From a checkpoint of a small transformer trained on Wikipedia.
Architecture: RMSNorm before each block, rotary positions, no biases in attention or MLP, untied embeddings, normalized queries and keys, some layers without attention, local attention windows, value residuals, short convolutions, an embedding shortcut, norms scaled by depth, capped logits.
Training: a variant of Muon for these matrices, 153M tokens.
Each number is 500 + 25 x the weight over the matrix's rms, rounded and kept within 0 to 999. Layers, rows and columns count from 0. Numbers have three digits each.

# up: layer 3 MLP up, 256x96, rms 0.112, rows 115-128, columns 0-95
# down: layer 3 MLP down (transposed), 256x96, rms 0.0904, rows 115-128, columns 0-95
up115:466462464487521494497571469485542530470543516476520480480454507504493517488489522532519492502499518491552511474458546492495477506504519481495522484525521490524499492498493527508497501498506468536565491511480481467459522530503507496513515470521485502504484533491484542484511487512448485486
down115:518491539460499529518468522552440495533433511486530519506492508491457454504482499492482448501523501497470488524517494520466499525515504556498513544510536525503490485487505502524475491513475552494444517492490522513504486540497526513500514525511478507508507487505487498529528467467530471485
up116:498507496520513487506502506485524485502506473519486450481516524499472521490520508501534556494482489526480531575503488463436466475506478554484499497520475501499519492487512480490524475500451493486497516461466487496519504524500501466476539497471516507497556519507519490513548503477477496506
down116:531528494483477476450492504522455484517486458478484519516456474462551514478457529471485469490526521524559536501524481454510532490482470468499509505469480482507494502489483494517541524523484497531500455512516516507491474509545521508500481519491489497490467514511479504470469513519546535506
up117:502494466484490519475478535516536475495532477504505500500490539471487466482490502516527496503515509485474506532530521522561480454513501476470483524500510526490523520495503484483497507430483450525520509522522525490520492505534534490479469491491474499507520489521500487510509514480505456549
down117:497530526481513478522520483482497508516481494516498465511503503519485510510509543477531485466484490491518501469509490484433492548530479527513505493531463483504485456498491507483487505535472462500499508476467450499489521461484476509530513451517506463509498513529459547559501507463500446476
up118:503485497494510489523510527517459556478502499499549505487479477488512474485501459496524481504523521510484529519474485501485484495500473490502495525482505511482508551496501503480492515509528490449487477474505517493482509521477517474507514525528530444486538498508524465543518486502502501458
down118:493474503500483488510519450461503439540520507517491558490523491526517529454508529515476524484499469486451464463518533515506496484509510474485495466470482484513468461504516462562516490446485497541485523506521483496488516496547477562485500486510492542489468522514473480461466536495503512525
up119:475497463514513495498465487485481518527468523523542526509502519515554526515514455484493425488473553537499495510493523530559494532480497520522514502504549524473455490529485555541494451493454518511497523549531484530493484522470488528534495488490545491522515493506471480500502523464466555475
down119:482482459528490468479481500535538468474471501522517506508462482525555549505512496502551496467477540579542513534483515549509459521510531523483513514486496527492488506477493501526497537497508526491482496474492491503530489480501413493489497481523484498543509504521528518521504510434513525479
up120:470482525453507537508485488513487526495512507484499509492498521510534483496528542510495491467509521505495470545538478471511481531551528502534526519529483465501505470535500464515464517512476449454479487497495503466519517546516516482471542458529481506506511523449484534448469457523536529531
down120:509476513483521491526519464545532491482518536495512486473501493508520504522559476492475517505534523565490462537512493484521518478502493413511555512500491501508489478476482518457485515503491431502479469483560489485454502496537466476522526484505549514521465475489533461488503491527507548489
up121:512495493518502475493525493500460461518521505466461476508525514481518433532478491523492500530516543482506514468479476500526512486503491489485466461519512480529486494488521493495479494531515474517500495495478454480501470489460532474494466509521511459451477499499480448517532517478509494502
down121:499508486492524508523504452477455452474511522464497506441508542528507517460474483510490516509434507499496514504476534480499498493494543504496476492480501461488457518509507496535475506514523489494464504493525480486514520480521504508460514514481516519543489499483517526518478559512492524472
up122:501486506490466484485439504553522479511516524501507466469535559501488543479547516510549517519471521516472522495489486475495565469480468526526448505496477469510474517486476480482501532504483529490493554511521511501539525514511545466503494523501510444540516534472523495457460502488499499549
down122:523473449501498523505483512510500497530481460521494482483482531491490505482503554519529553464463476515516506535523497486536484502478537497485472438486506560527478481528501497470483531502483527509493487527560485517510497536415529503490529513475488492519515510527518503507507473498504550508
up123:506513468516466501513477493503496523492525531501520551465518508526471467501494505492465538498492533481516494476480484513472508546532531508483518484525540532477517512505522505467522553518511531490501492458485465483470541525502539468539541472515518480467527529484516481545464482500467483526
down123:494497497486495508500531523509449484507520530483507472522495498506554442496523487515522465499494513495546528471489488492505551463488455539562518503504499487469490516448459489500463496467486490532525469533503508566516455471514488477487491505507533531513498486536490496481491522490476508481
up124:535480543464494507483486506470488469480527477473492498448438482520493502514515475487494473502492507479475519510524518505519535464518495524483508548500475531535480473495480521482510516470497503532510466506481505515464512523451503511523472535491516493543451470511468524475474472494531525529
down124:498497521558512511544493502542468511527493509497460493509544473483434493536468532472509509496513536526477486501496481481459526509493517513485480502507451520502511498524511527477496529515512500475515484542452470515488499506508468529465535469508509478509502465491483499514539456510461479499
up125:506501453542487493515503520498500579503502479464504476492485514517558505515488469479515507481491500480517483496501467481476489493483582499490502560529450508519491546537515494504466486532471485441549535496510520486502461479483494528499484480512446511500493506510508477510494462475477479458
down125:486523465510480481477517515498498551508510462498519486527523477527489531494539471462498516465549502507520509472489554491514471480498515514504502517527500494517510560489523496492462511520465516437544521493491501494470485476487531502476504500491471539464542508530512495576486479461517489530
up126:535525528531502495475472498463503507427504509482476510535500503467523544473471504511474556506498472521526512482557485463509497503495480439461498468514469505514501544493481553490546555543500521474516534527472494477502468483524494492529486525516501526496499546509474539513452502508487506566
down126:517510495510486490468500510472487537449501483502468508553510505449470536452501447482440585517517448524501501486503513490568496497529496502486514492540495506519516501519504502498480524504531519492466521527450475496490464504526437494521519543534487509484497519512470488523497477522522489525
up127:497495485476520451583480499476567474444457562530534522523474451491484502520510524499507520490502522554481512539513509504515497473467481545498481563551494461512522488468506543499490512501461526461529492448490531480520489448475494460462474542481445471530516486497514546505509490498523449506
down127:523518460435545482524459528474514486459504523528482506521529505467482496491484541498508553451477512541507516549481506492515504474473478503469512525492497459508532512441511543477488517547479515491499486468465512490508485472440509424458494513446460483531494490475470533510527513487475514503
up128:491515541506514504535512486435498501469470522484473499507520491439487458471490526471507558460514499494474489526503563510536494462496512483490538490446525476456502529485502515506494509537483506508517476489527529480486441525497541534493524462493476493522485497481471479500493483505533500489
down128:503508479484508518516482451531516483451518509505494517483474493495483523498533506515536476476415526486481468470520494499451496503488500540487517534523473478466513513489493513488526476469527533476533517499520504517509557540515492496482504501560512475483524498482537493552452497469472520531